python train.py --d_model=512 --d_mlp=2048 --positions="alibi" --parallel_block=false --init="normal" --optimizer="adamw" --doc_mask=true --train_tokens=651800000
Each number is 128 + 32 x the weight over its row's rms, rounded and kept within 0 to 255. Layers, rows and columns count from 0. Numbers have three digits each. The size before them is the row's rms in percent of the matrix's.

# layer 3 MLP down (transposed), 2048x512, rms 0.0346, rows 89-294, columns 64-95
091:063105101127087110101158155166147122075085116144181118104124137066133103136124114163136073060113
099:108024173189168149116086116147183162118160164128105159138088104122101126144111136123105161116115
111:178137132116126112116054167153160114132161168117101127167107081084140099107169132104155139121140
089:165146151157104093138132091156190158143170171183126101157195076115108163148102120127089148143122
108:102109180147164159071103172146193137136142125109160082112126114089064105178147084135137098127145
094:152123139102143093100168145120108181109145098102039147083132146137113120117125167146167117102081
133:113096109148090096138133143082069110166123120165126090175126101115126143094150079105145189062111
096:083059067121093148125159110102085138119116099094136138143101145159159154080142155122128115080158
095:095177097116164021111169158224138199122143141138093135178121167147189149151098144099105165138130
105:122093111152132128096147172145148160085122106110120131135136109106112101184100113148172133120115
091:165082119102108128075090156104156080158094022131090203086091152113113115153107092095107083127132
096:052159122125153099157150105144113154125185095137233123127138119115147170120128106190165085127138
103:127109074139144093120096106119204093158134181119147121130163220084130141138144095146073120096094
099:106130220123127140101118131143143135167170108134106081134148141102100076071100106131128157122119
138:169111190122085152124121131054180072173107084147118092176149107110135123135128123126114138115115
097:084122115181131131089104146127110083120175142167135083120124088084102163145141141127109095133133
097:156054104125122157113147113096076089092124115113107111161105175101157112083096162129100078107053
105:089114078109134027117136087136131084134095115131160123099100165154172129107109139163106173038117
095:154125173143091172141114163127123094119158126172146139141160135209119117110139104132080058052094
100:151170086195145128165120094163143133097129098122137149109150143159128113154131128113162219193125
109:140139115117129153078096160137149084085097124119146056102128125092120122131158148145098135110151
089:122094134156122126132138114144135136104178116077219104147150131149090094120155134155124089111152
100:170077166106124165142130123154139108127099162218170130182139143072158179150082178101137104144103
090:082112137128119108142106145141164128180178160151123116154176201118122096114132083151122103146124
110:146041165088116128129130151114097143090109125142156070193134164112129145142157114131108138103142
096:134098115125096135121088118166108118225115156196103185171124098099111093098074140116118145113136
098:104146150169127112083168155121103171116162097162109141052142122130106179094116134119167093188171
102:091131167148152089181142023115116161151117148169126088107223128129146108127122178148171140115098
106:137137089166128118119135176095150126143173121134088117095084134113067141151125087122167178071127
080:061174134094116129111109090215101158152070156138108081087150138079137110181052116080138075118125
102:126094167157089072098114096149124082155092127135142116149061129108169128107175146090055114138140
108:107076138111135061089124134148152139107204071113154130141160161119095099111116151131096149123113
102:121086182064087145125125159092124154134162185131140115154160221144079097135099098114136159131149
106:175160146102146105156113167122141133097105173138177073114089111107131144112162182102125160134145
090:144119104119123125102141137155073114113138166139095092107151140108112119104100129136118154122110
091:145103090104150151125120110098122124103106108106106096188123129103109164086106153106116168097098
106:014125171101175103116132147088080104130140122153075134161170092077156105141115096161116160198080
096:100125152117143178129063081068162120101135174136123213135174134115151148115129181090148118119100
125:147068149076134118112042107017158127121116073116121152170132120189117090130070146129149177126107
103:139148128111136122107145092096096122104127108211112149146051174070115135118136124118134110101136
108:230090150120119068055154153094132127138150125136135128148058127113158128130153142102120177067189
088:126139142165152108137139210144149096131173124164138183174106073145132178163194140113148071136163
108:115111105155101113099080176088140116133087090112090113117154124109120046149103160131174119168120
092:148127195131115143165144153168177084111203151092185098145130102106132182182133130125089111127117
102:141148120127058118171096116149133094143115069134157171178123112135161121164106145101131134101104
094:130167144158142113066108141126134092139128207126173144098100135153188169073141112140116127072126
111:182090178132087183157146165071184118107144114135153087098153121118103174156120141108149181131157
106:075151125154140146120122092089160129109040159163074128120065146207119121104128126112161082114193
108:145102158122101138191120180119089138130157141070177085115127094142052146135174141128179147185164
095:200141088100146101153152159126139134111141093115159110107117153091142092153055133162148080141105
092:097123154095159150117120164118158129144101095165138123131147118139181098140059096128092142136192
102:136158075090082179021094083121116144139143153148135077125108039099181066144062158026163195102161
090:155132118165111222085145109130149093082106046067117147132118186130090105186113116132126113050101
094:084169139197183113158118138080106103076105058089181085090089121139142072111159087103099136127076
102:196143128109099137121138117157122159124129138121065144129203092076092133086156151113161110148151
090:182108068121155161093187134085152079085106139134069150146108035098115127117141172157160183166093
097:140133153128103137151168149123127121197133118133121077092084155100055137137116081178152128114140
097:108154098095145171170160117127102118098139060099158179100062191062176128141096055107192129131062
097:138158170110110123104157056142153085155154105063123114125205125092129137206138111064050142055092
104:077098124138143125112169148087111120124105107117137135133099173108169164086140116143130181172071
100:069137119098166141139113089124154064170112132139135127207114116115164149070206160160141132092069
084:078098158106119126068130168087065157117128079135083117131138151132077089128116126103172126087107
105:081099159127177118109084121083081105160201117111140157067155179101069111128163136165129083194124
097:166066090126154161107138138191157137149133154151209133107148155097128114169126110169150174184161
086:075131104128148162105074163117154128158095125144140118125200155097106117114152079149093158085112
096:121148143111110077210124195154181046143180136150164113139086104119180159117123120137160119114157
089:123076150130103157139104099083132152159172149138095139147138128157128107121170139144162135204140
110:168157156085148135155129103128122068159186061085136158117098133141167104113114149116142152124108
100:116078101100120120150083149146109135134107147115181093126154178130108102128105041098136132124112
101:107098128134120120114172113151141101091123065178131087149110174125125108190107125165114163109128
100:172159141107112102031080186115087130159110081117160107156092138158113139118135127217128124085150
091:141145124108114160112105180123123115136085089107070156091068114147111126125084126149119176126156
099:131147129210137144122108162132149149114208131113117130133103141127109120150168134099100114114127
085:175107111164099119132176058168173156137154128120126108065160069112111084160096100138098088074164
102:067161113183091118087101170064129144154197162125143120110143181096132121158091116153132162149130
099:126096049151139139137121119152109107120105126126146172072155081124171166132146137091105139154104
103:130100193144087108171179142112116111122110161062141151100126191094170182141094168092115116122093
087:142092122160158132105127147184177158143133113145131168159120110133136099086077072078157155124140
108:166159121122068135140085120122135157151158113202107158012173187105153116080076169227065166115125
104:111151125172152144135129161128153086098110140154135113163114177120083146178125120178140141090110
094:166138122126156139122106092127137113113162136129136108085165148119104105136155120160103137100160
112:101156151127138145133156142082094087097175134101109126112083119132133178154191124188123108143133
090:096092202117110167125113158171127083123118151135080155150174157139166108150111114130118106114166
095:158163130157113112124140167127139078084204135152150227100160104147180127085092115072065146122101
100:115112109180133101093178137105143109094193075127127123176130106059134097183136179160151175167162
109:082146151130157140135155130159115109139131155122104120106183091132146169118126128129153096074123
088:141152161115149116112176193144151107130092121099126106148128141174092119152113141115088116098162
098:163057101155163104053123129130091122138116116111150153106140121148024109161104134057135167096132
096:165144095165119137128065159117138153167187171078130123129114169125121129094138081089168093148197
099:119086092146092057134164137116110112095131133104134133093152094131180141134076104141105125066078
094:191116142108145114174167183123115099111101091136117130104150164098107105091130129095126116174094
107:119147133130151162090162137100092120095176102106096105145090109097118097203121121097094092139143
102:180166154120112061100152177119146155133090130055165163130069140144156133120140110102166116144102
091:087130126146136129167132142186110155165110202157137058109173079086132129140136150118128134152133
094:115107079107080111145193169165095138136090134110062120119113130146151137118126166181144007108089
101:153177112153102089105178140179130090151134160046136105135117123077206112116114168140122096134117
105:103139220139143127156105176133115129144099093130104100087114064142108091172099149163198118143157
087:101148168108149177170152178115123072111120175103169126168116145098167102103100112146164144174132
100:183111102085147136115124076179091122157097115146143104122103156121123140083135140176138133108095
104:111148150092136087134111133110149139112140186155187148104156105072123143072098166126137103107123
083:092103175106053115166143103144157077175129168182148111133138079114129189112121147075116140093152
110:132104081072151078108129153115112098131130133112096156086134129113123121143099127172137151173159
111:108121173130125092135117100125148122172111136125152144128120187136132165155117135202105114169172
100:180112051118135138112135121172093096109125140146193141175106033144181124129142092135118172120137
086:063101126090165152094165093092167159178137115100147125113125103078099094172134123166123153116150
107:091069059141154128087142092124116104153099129094073124186127128099136112164155105103134134150063
100:085131105086148106133103134143060117068091103115121152107071138197130128132072163095119074136182
089:145079149091156104156123087134145119170168154132199142162171135125112094091087090102123141097126
105:094082145148073092161149138103109127101092087145144154116122177109108153068165115134070110157094
087:149147132141139128149110135135143110165146106116124152166123148134104034102103153112126091138167
112:144095150126120112158087167097170122140163091123161085099102112134124129155145171179114110115141
101:145132175155099158161169141144212124121107164112140186189119128147118158115167064136103113079128
102:157103105106109093145127095097150093081121086110092180134167174141067095196127111112117132121126
103:087160172136141169081165128079038125144151064132135167111104116102143134114094179106093114093114
092:127125074175160089153144100123100084123110167089162146104105157144141113177105084057154123048115
103:089153088166106079139117139129108137138143096169105143135121126131210111130146061081122146174159
095:089111104121164100156114105082127089187145107165060131173150118130119130227107204140133147099112
134:099155136127189106042131137126082100115151086095160184136083122112141167153143101109155141104142
089:129038150064119104128094140113133118149173196167134069161175159124128100159149098205152115120147
086:105057071164131151091106161165161151113127104072113170089196145073118095162118143124173158115118
094:109241115202148125161154130110123119137103093162170174134037163198078101116110142101152093154149
105:147144176217160096104129104155114147120140118097135084128098163121096154149109133120108148115153
102:126106113100060159128104163112151126114117154085114192094127128094040138162066116107047097094183
096:137043085082108104152130121143150161116045117124119083130198165084131089127071126149154173141168
089:081111096138164112108121097120147126122132116118129135091075163092133132127136151138132157102181
100:071039084149111128142171135130124122137147079173133152096093154154104134162133154070109118120141
092:140054135140116113145150185131143103152156116158171103165083127121076126126156129134124116087091
111:105118188094103108016120149103156123146168178111147156146137113133130151121093128116116090104108
098:092069168128178155124132119122133114119146109118141169133116123162157130136139204098094069143119
103:165098149129117199142106077141147129099212153095181157131156147081106166119153152173147121169127
104:118108105124136152144113151121098113105143076175081075145111136164206143127137155083121101132136
104:130143123107100117107186143155172091176126144126171154083085178113104132118161140150126102101150
089:087059072133093114117118074093100084104153123193198148125185180101124082142162138156143135098107
097:180189104098139148157145116138131178143198167154113122163134164110084142049133109093141128131174
096:105119129157105100115178098156138099154118092130113101131167126082161042097107140147134156107095
100:127141121116136140113076122133164132162133093095166158097109124179115140182151096104150167158131
108:112115114115093141177145159133100090131110176077142063137117095110178135164116125197155142064110
101:117120176065120139150148105163115102142122177076092131152181151132080109145157151113212185166120
096:161184181129120170081124166097091127159145085115096098139146172092117133158106185120148106134116
092:066141107112225081131109043119176155085122107128119145124160082105140039108105147156150125106169
104:134160126135073117088152210154107154141133147203087087124160129085158110126134127098150122152155
113:172104100165174105125145118082107174125078124074144132141123115164131126105118135167141097121118
096:122156100149099097136121179113153174118107165182094113105140125109097110158039187099111103142129
120:082135111155145146131113140124118066199171145187153130166160128098168152175158108122129109034140
088:097143114136096101153159149092148109091106131134169171118119204166112145149156106073165172085164
082:063141154120101154068117110115193087120136037129117139139154145207019163123114090213103180130102
096:160122110039145137081154170148189103133097135107147153174137156106142103085145160164158135112144
097:115165074114162143104106107127105115137104138084074118125146155123188107168074155099125153112066
097:126060192192089150139086140148129103143137130202083157192097093112092133107051162106071134101147
098:109103127125178178101062074109112083036148119119122125169092062196118116132142104091109166150058
095:189151084127099123137140133152113195027142102128138059110153097136101122135157140126124141153100
078:118065086100138173153118104127130112079154144135108187163124071048133139119138129111147160088140
104:112093106144165168105164111148037154133131150111095138119090131097121115151128133146148129163089
106:117120165089084143145137095159099144107138099160115076113122079181117142114131095146122180148145
100:172137160155110086124104162082067134191179120146103130134127119170168182095138134108119146150134
095:141133113153112145143136187152109100147098092161107117126160132171124138146140046142087071071139
104:089177117092118126103176126151118150145142123158149104115157161151179138207089162197099078217120
096:120155126096053159115096080077144119130105087083089171086081168157130095173114178118131101160125
096:079103105112101152096161131127108106142101120146078144136137136123161113138110154078065152120136
095:171092140072107119128161187137083136101162141137100045073153163152218139090157117103123183107080
094:091174105084182184206098082120103191143133128134117184094094081145124122145123168113119164160175
090:141146127156122167158156134173111119100116143173101106126127151095106127117111128122164146127092
099:116136190143119156163198071162143139115102158077054139107116114097087113161116062090064155094090
099:101163172179163130183121108125115103127137074157096131105121124112127121149115140108097091123117
089:096164150090140137135126107137119114158127156164147089093158097121143119146118087103043174068155
097:096090113102096179086087119138147126099134067100095163167103146090158124135090152161098137137068
099:143088140160093079127125145180112075118154149129088141140135170071165110163087105072106085098090
116:195106173142170098145074112124152120121133124135147121132134191129134136050163151163110127100173
093:100189154133163139214098153174121109107088089035120159155164169108143090103109069111112103134071
114:109099085111185072190073101171132125108113208147102131124098065121145107147128100121162105164168
097:083077159138071119104123165210189098091116178137131117155177156092117096132102144173109129087087
094:140112162213096136129114112077133144168190109102145173151149162125112126131130143140130134147174
094:135174084171146154106123104122126189118147149110085172104179097184096141125105151131111119119179
098:155170125150110116118189113129109151153119120099098082081096157112105073112131116156165130137125
085:092091141136113163167130138124141133143128090083021104103102139080123088151089156157106111098118
101:137137089150167167112136133143155157154127106136109161104173123143156106167130125090107160112182
100:141101083087145141105120102090060096110094122083171109177135083159120144118113118149060113087115
097:131047138108093118123120136087130120116134127155115133158119121120126150112128181156130118209095
099:108124176169115189074093138068145120080122126125092111062097171129086176178092114155139124191149
092:077155108112104154125118167155174158127143183078087118087128074129135121165157193114132140107115
097:146133103099125131132053103118140113130156115104107120080123111106133117127078141098114078109144
097:144116111114126094127119153106069139131133133078074087099143122163148118098145177204147052173131
099:090182144126143120131152166088120141073104130100137150105174193093115134172113145151144143104139
098:157120158150128146169149186172101133138175199083140103093105113133068164127095126121135097150111
107:116184170133129183130197082148141122120111086150108092149116113141155090145169128129134123148150
100:163074181142125072126084154148089144098155121084125140094114129154110089068113097144089103130075
133:148116109165132177143136175189172143105156109179144115118121116130111127113130151168120156116127
096:068124119114105176165127134133076090153182150132106120167189041109112124116177121146125138119095
089:172108100120149111151139143129146106127119154155125166070083110132163142111145111139084152146145
104:111054137184146120132168179143149099104190163098120129169092172143153120122081118105101105085096
103:121122093139102119166060202069110104070162078117107133096148114167074129135099114146158161117087
102:127107085119139167111139149171115161090151164138120108141175113103062101098186154149118158141166
089:070126136125151164037126154146207150089078141144073128150082118109136146055130132099152120126146
115:142154081154112192174080098155126120120147125136150140137152144162127149111123150137110142142090
101:073149125114147106108163093122037180162118160079173133058140139160108174085073142141080124176117
104:143088095101138115108165199099175108148145131126119140148149107104150089107125133083149177106116
097:104190141096087128123089131162109140130181120177135102158129082119101075137116109119114128119117
096:184095126160101187093145188164168204071147186127141054127130125073179090118107108197142128140091
116:160128163105139141129145163142225134101117183154133144141156061110170148139121135142181083140127
089:161126157127191138129107092114143150127145114221146121160101084144149120182127107112072108151106
094:106087127070118093116079142145172094131153097111135139146067165091112125141128127109078139097090
104:123114125188155119124139127184168072100156090116130144135112151113138130079081123113165100161154
101:151137160128191099111132181108117124115177112083173182095184122102121180132104073067101137137105
091:091140169174111138117130106174153118129115097102121114155145092123145074148121060129125080107125
095:163127149128122142149106107138120160078166163117125082097106206115098173065064134199134088094101
091:135149122105142141167130102110103100130141126151101117126123089136148126118146128105132103080090
# layer 3 MLP up, 2048x512, rms 0.037, rows 90-294, columns 64-95
098:119162142113094132185081150099093160072155147122160115093053084202134150086123094159132131215160
104:115146116182117154153163155180165122108067090093158175115102108136137155158135128132162137176126
093:123184115084142119155126122161105104107132159148217112194135170136119162148130161077154113140098
109:121128119118125152160091161120144100098125094129075123134200170124153046131158159133099122142123
102:126151131159111163128105113145055127155162127202108146138119177130123147114134077133143210157143
079:136178000107091123078149121093104143110129118165176143142073143157144060070116156116140142159131
102:123125117109157121153130072112155167116101108122102089180156120138094105126118093079119180152156
101:127208168139061133093116096094063140135122093170169156098163136143121126109166069190108129176173
104:114189148179147150206108102107097137139135159177130077119088133122155083130139139141182138168095
101:138123176158208145148150162160091118123135138167136100088175102137101181067175083152068130170139
095:111107102155133131150090066159093193113102121103135166103104173142199101134145161117196138149099
099:159146111157123147177069134180145153135129190145117184135201136150164172134147091125184126125208
108:152149133187079100156188144167135125121122139131131129118156149121123149133099118120133120078162
082:205187088065157118132158114177123105087106113145155141099118097130153115086112084122083154182160
103:138136108186122103114144191093095147130105159096103179106082146156124080090145162145116123146170
102:140111149097205093118101151112097135135143067081164162126124074136195153119118133121085099158136
107:100127115178152146128159142146150135149118140133154164162121108099065136126155136090157105138146
098:117098104155127110114105082136081139126137172096041134152168173109082130121156074135079148079116
101:113190111126211152184146114093105203073130139119106145136129126150099092094123130113160118185097
105:128174106125161127149125152087049072074129097147177122142157112129174087087116128114115135208112
094:095191151112126152079056100106117151109197178141056137108147119119164206154157104156165122151121
096:134169156180098124103109143158130121082105117092093128113154122185107103138221081122135155143079
099:115150182176153156117118092135113159168127105130140078123134060143196163146129164087159096153155
109:125142124104160156115125149116143142080149090126130093142132182100105131088143165087103127194130
096:166114151109151128137104159150098117148130128169126041116056074135205099126115159159122112127173
101:180131119109173059113172167128109098168115083196120134129116161189145112147137098146151111142124
099:151093180168134138143167137091135123133111138113136129145167080142100119094143129130141104107133
103:092111161182163126145124125171111136135121160122077164139139143167124160081173077194138108136085
091:199161109179123116082127187149140101103072161117094097149120131172128147143174086130180095165121
099:171143167127104144124152087132128126118110153061117096118084146099121074066138066134150092178160
110:146128163116119115130180178129078120122127136112175118103090062141166129096122123180073173148139
103:146149097153079145170127167103129167179112145167093086159169181150142104123132144137095138163132
103:126162152153177162120096137146116166095121127141192143170102174111093115137126119078105134099108
098:173120102132155120158159108094130096168131086106126130146145098143123124140137214071131146133161
097:187112124125153133112067089081134115164123072154099187174118163113106096087122163151150100114106
103:147117104095111079118133146158122095148151118107142122133142079155123157086117116096119170071133
103:130158110134116154219151144129128124117104107109141051203114145128138116100140141167153146107107
091:130119159119149071146170165168130095126124135106131097162081190100084109133135150117188121142154
099:128135104090114084146067086117155110132148162175173104125098126120172135162136148090136110116097
104:158122149052111101144129125150155059106137133090126093087113097149194093143129110179091189097136
094:158141067090139126121106095130079188154037124158116086155185119124135087134135108066156116077115
102:158099086121117160115123179089119097081099119107124102099106126126131058088119102189099182187089
095:114118104118146072166159150089158039123064158120086104084161185162169087118167116186080210108125
101:112131099175146090140132134144092079129103162147115188181099146124142119105122083142088135082125
103:165210119179192066137133134125102112161125154080161123140182136121153072069154152095140067158120
084:151160144108129173112129135147123093109154091140131129126137065142145104169156094155148185133162
102:158096151164146091145166151158158148104099163057128171101149136166139114046148162183118094102145
105:163118114110157097169116139187135150096103186135165120065157104129142146118177086116086136116139
100:132113158086112110069154150104112153174123100147154086154179085157107085115127161049113159128205
095:184169107163145156124124163112097125155111146146151146106205145122129079107137140132084119160111
107:127137111109107144230112093130135118128129137165184068143154087136162118140125165079128121110154
092:152178187161118100133113149088100119128117019103118122112146123155113122085172066180131139162146
099:140166090138055027074097118111116134065121122179074073101127156153200130110140071117172144095128
095:131137145151127083125107127149167106127146104184203077149172139164150157122123139115162127143223
096:188167136123098095122168156167114101101126118111136110142104122124075127064110141103101165099138
098:116159080128116114105177113163162149142058112133120090103147124144154119156134144140178108075095
101:118202091123099148184186100130144114115139173176143095139110143148157164163141180103137141146130
101:154143116094111097165154143187127147166097182121175118131126129125100150101131145134142121107126
110:120152137105109136253178165162143087108096175124155115108182103125116165108119134161066113121126
103:106105152125158136185154171169110133134099209132143091168129092156050167080179169097185130152136
087:114146129059155150118089093090156125099136127119162178110078182118129090140117191101122178111165
104:127122149102150129170152082165120163103147163136120025189181166111110110146132126112181148103159
103:111137124148148163142130104105084116136100181113086053147106179124130073131147138130157187130134
089:106185137160065085137123097165156083091164107145124103057096104140209115133161090121097109156138
079:102140121174160113174160145204098140161137124093201108111103131166128134117156147168181099138148
095:197151113105151099160153108134065144169155180128131147146114059145144152121169145144157142092222
108:116129145119124134135088095084119164115158093139139197112142121173133166136121116111060119179149
099:095122150159096125114122091125091152126101154136138161137117187151117127171141079150206131076141
098:133146072085098092139151123174125145103133153132139108105099074111189109143134156121124167108164
102:122154129122101166099125131153106104104082153101119134123091131124145055112108131072130119165137
098:222121091144109138113137112083116134089094111158145161167114112145142086048170158159095179103144
105:103139093125134110161202115134134154088057188099114173138109071158100037099193191116124152130117
093:187125115113129150130091083154124143074139152145163124132144067136156121127129112065106105126094
107:113136159124123037094082127077103143069160139101053116146145131129108127137153122174085144185126
101:114140129127134128192133112096130089049094115175171168117135163139118170084133121140190135110083
095:163112147122084135118103076068118176129152137089123207127123144162140109099144128094101139151120
093:144153109134126156158098108120116130072064133106157129067095088179126161104150086119148102147159
111:144155120134064101119065179121116176135138090192143144129197107137144119045120119123103098190133
104:166108157097145091102137144179141141078102123103160175128174134125107166178183120119102111160124
098:144129141079134119169118144102168122114111126168091102095143112136153097080119175165088152179117
111:153113143120151140135095152143111181077118193162116155174094142121139160087155124125115085105149
095:122163098195092119130187097180096130110070118150162154064069055155149144112149166149070158100128
100:111201145132102118128144069095114149131170084127141079175111102137168178110119157145089114158152
104:143146100124142163154201125128136162094099152097085084174118154137084071145139153085102226118183
108:115140115125169144121105123155145137117131188136080102128159081175189155106133093169109122103099
091:100176098143128154133092095164117124066148142160165104121059162118155177148134114139086109123148
103:098136104154073143127122103073110095147160126146085105179199122155149168170118152124119156097131
101:150107094162145071143129132118072138148155148178121057139132121135104142111142116116181131169094
100:166112089083057090130165104156119166092130127055144167056129098103125124138132145121094115133087
098:110114140126160119113071163135091132170168203173150142112138130139201047115125194108198132189143
107:148132131166114088129168086086122144160110149154088097134132135150135150115150147160067137131152
101:167162089183149122132104094189148167159142104125131161151196199133091142083113079116183107146131
092:170155150108093103151096102146131085082191120147154150165120185130106128132103176084116115117091
096:131183154169104108158123135109136119127110075140116118140089143102112125103142096162128165093150
098:109108128188138125158124115129144092092169139076084099143178188157105030166182113174153131154134
103:103137084153099088088103117193119113098120083178129136122162098180242154122115112154177112145125
094:102198140180151116127148135155125167092109073073109064092113079139155135136140117110112097154094
103:148115121106191138148095129179101144137158160198149117117133104106115159120134093140152125066168
111:152157115145160095141147113080103056142137137141191155122116151135106131063121164124115157076143
095:197108148110109148114192136120096105123160110151109062151088119124102139141132090133139156062123
104:139154136108089155136148165211150102100111187099131138146082128121098087083134143087070212157148
109:115149180131156107172109209145099128112166115067148152092136147179135109067184174176070158161130
107:136120111079137085134102090161123194137106127155086131159148124129148131127144133171071124125100
090:156155049103159089159105084206106186134102083108145103123149168126131162118127180064158125140104
107:168161079123156078117182109140146116181033149140128153198090119129096146100125108101114149113136
101:115174119118162110128170154122136114102148139097129164144080097153128108130105106147135131140175
087:118130105101135115091082181094115206108086148136126082119124099158159121158171140153103139156075
103:221093093124118133125168090154138100189066141149075154126102110168121097143131177070107165126148
093:127168118099086166122098121079116139088148088135132118170148127099127105157102091081181101181095
083:133209086141177074117132144223112142193096143114120185136119137162111102118153174080175111149158
097:151079144118135131108165134102064109186189147121143139175205110146191142083156093177100155109122
102:175075083070175106158145121142141111140027154127139124105076084156134118123140150085102142136112
105:110146124142140116139160147117133190168150081111107148166133144159073074140116127131160098191126
091:135140147155171096137122149123119105167094217089130156124128108135092166127144102121114116128187
104:129105046129115121150143125170138140106145144126071148146109110112157058067148166130131096088118
096:118113126159147129127115099156117123066106134106209145141128119129113088101167145155171115137121
139:099122106112126080125142143094065139111125153131194168173092115129178109081148114162119163119141
098:107155119174199118118056150115113127146147148149176123162145135174167096130167149104104147135108
091:150160125116099140111133135086111173117109150150133118094087138156082075131101095095071110175126
094:127094117155109097120162153139099153153112206103055128112118168153150139077135058177150209120156
098:108160154156173163147123159090125163132111111123100090170060104132119139140143129196141153189147
110:129141106106181124139154153101102100150147138096163126141132112106118124104125134184111114095106
104:144149102153173095153145129174073166123147144151202105153109130106133070105121177096106129139147
093:155205159185107122118109155127107120171107162090076120138187147145101085083139072162166157127178
100:168117136165140125137077091115120102092104113109095075127121109147169088093129091128160174165123
094:143178140173174109133116114090090198037099087114076091138160116157092123074181099126179168177133
112:140170143132097104096166126138128179162136090140163128176150136125121120115130134123133172118171
099:132161077100131159121186172146115160115031155176180144112095133136125081110181164118141131147166
104:145138123090190117157144099141118130067120156078128128144131039117156133139163126131107122164154
104:118132126133190130161144114122081139130160133145160125122172071146134203128129144111149120114167
106:148107143084153145099151217132135090129092130121117151146121138181140135139169139129171117142151
092:119109143165080091165088164104112115115158070187104128180182110165132148081115115118117140161114
099:139126151060120114207130119102157153061136118069116097080090092131156175114167162209040163144137
102:106178129166115143120156095186111131142087125116148109140162099165140103157113124120153104135157
105:098155148168133120145122156184074136145104192159094070119160107166145096079118116089120188125138
106:116112145145101161157147146119122171089107180151098133160157138154153176071151132125076105133074
100:133153049112096119124067093136112130160115161128143166069076106116206147135136118085086145088136
102:198150077115133136116164089182098101164143146133202137146137167121089081148134134082161152088131
096:138168098173104128104208135115109093174146125161086163156185097181142122128121123190141154109142
102:151108143079170118085130118110098116100129123163112170141154115151183153140140097162138146058092
106:118114141060132100119133167124129130125127200092106087156120129141135122122149183139131124174139
099:154117101095136106145167166154111160172140124137182159107155171150154048112144163172148082139131
112:139117144142086132146109114070133134148139162117097092153199101166187155131145098171080120164114
095:186146090135123133140138176125121136155101142110145103177147135142102081110165143098153133116135
093:166189102113117145130150089132123142099196129081143107098073197092131102127155129105103166125116
096:141164173094133129138165207111121107162154170121111196141146151111153189079123144166107157090140
097:164103116116178022135162097140099097164073067100090094152114142144151104114141059189124145141138
100:106151145146130092139153112128100117153160110139135091182104107142179165127123179096177126104135
100:146154144141190125119095125133167167089195147187131175093130099142160085110110119127151150178138
103:128127149110138108137174124163102181137150152021135146105104170147125148097184163144149206135178
097:184160151167132088123138142105109056143007084089180141192112115125083156099185123091106116098103
103:134111169092115085137159159132077173106131155124150150067137107140097113121127137074061138162237
110:153114103089126125196129122172109084129151166130125086166122094124091181117120176145166158087124
078:113108149103139078112124126147069192156156112095142128116154200153131172116125142079143106140149
092:148161145137131133100104150137139152126123094140130089153129126172102147120163095152139137166146
101:153126102142097113207166153106133115176123179126176097113210114157180125147133127220167096118182
095:230128174115058096118130109049119113087128102168147126129138182135101150120115101108125179194128
097:097147127117129125131133085153112160202134120129116139154201106136104140160115133106149159106200
098:107123091166127105150113084178043190105171132184145125144056122094142145147140195116186148117099
096:184172110148138109082212155163115089177117119180134182160118121120086132089120055108100125134179
093:207139090175092117086186203185130115146118174168105095087181131141156107101126109152091139161136
104:105190156157119069128141148136133179121153144113154186130122139143187190159105133147095102107151
104:132142094178068084146205089211117064133102148075088104144190169161129127122160072216165177116146
090:149114181112181066122124135141109122143112118122102086107135088146179099118153107129069073151118
096:158122109118095125119098136088168089193153072145059077121191170141249092128116153155070126148135
101:144171115138090115149147155164136076081142141164108095130115076097195094119111151104136137143146
109:125140175152114093109151161142147120097111196149116085127166103161139127101142152146084150147175
097:132127045108056132101222094171125125114139183205119093095131143166142131160116156107111154101138
102:180147119192105159158105138151117052172110148180191124174250129135116125098154095144143139155135
099:129157145163149150177087104187107179127127171109144070159069138130144139110148139140180143122144
097:123142012122156063159132180108106137069129180164116097115061101172166072122127234113146120110146
101:126126063104155141076067131115087124139115146121092154137119126125143050091144096081132205098105
100:142114165149125122150106156157121102052158130177154151124144159120118106113142140168134107143168
098:159132139113065095118109090061137114069105109035132167092128157137121163135127123111125143154080
101:114125090159082109129158102096130133158165088148214177125117107144112072128125178099084166169135
105:131173112106122105120095120096099169088095083111117151118141129179138054109112188171079165200103
105:105131097101169108084119155144080175153137178092162097093162075143161168156159222116126134139130
087:126129069141172100151175161216110113197115203146148172104166083136134077100157105117107120079106
097:166202103130156123091128043152094161063165132090131125129062096099147121142131126052171176091107
099:195148150144112107145101166099114135127143093164159127153100094147153126125141088123159140140106
100:148167165093128083155082121049131123160157057113133116144191203140130183111137132129120126149196
104:152160102199096134104111173097123177109099087090046141142165147138192130110126113186113153118126
104:139184067124146090151160177108119162123076132188120083143062168151132159127141139131142102118161
106:120164161121093137151146109159105087086095109122155144087172073162164122142136144188135207156150
101:122169113158075115164177129147138097116127185134224131088215129122129108140115142167140177093129
106:127199097130103144191113113117091114083170149186123111127103144161082164153119093110169201128150
099:127234131094129112099123133105134095118173136104180153107162164104129152129124120137121169168123
097:175206103159112140176180172128131083152108128106158093120226090105130114081124096110059159131106
103:135130081098162125133119130125122170125131177155103125111178179105150127111131131118082076203128
099:151103119165098181144112129147166170109071131121095141164114190154071114035149110116098193123149
102:135173110145149143132114061176091160161118148139082075194090090133117114064143115111135136079139
098:156115152098109118142099078138151144127133159095061177178156185112134155095117126108104123142116
108:139152071150130150126100151168135159093101126100092108148123136122100140036135138144119128111127
103:155180087119089151110131072110115172120072154115159161066083057127128141109129098087063194125147
102:115117100167107021134125150150074139090098119166107083129117106140174150110135123106090134109141
101:142210101191116129119164161119142170085069159147112146102099139137108126137183064182150136105180
099:124133165112125179203101128151117131095125176102118161166145142094142122103181091150155191131155
113:177113117085183144194131179122129097120077170154152127146084127131088108060128196110104115190144
090:153145154131097072064150099092080090109121087081128111078099136111188098127152143150097126149132
098:132156105158110135130131138130122130119162107086112140122101164151130121110111143188122179091143
109:106129149077171137166137127165137147130127131179165082095113040156177126136140142126193147174143
107:183137073145113130109125150117125144095021114104117135093111134145127102120172117161123174139135
097:164088049073179139194117098186137148121077212114162156148079122110187070155117213100154149110124
098:180145127108159115199130139120123096143131082130121141119134167117140179086106148147134111114147
097:113170144136183146163114143180139166131106095082178113108101124115150069105142144154098121156148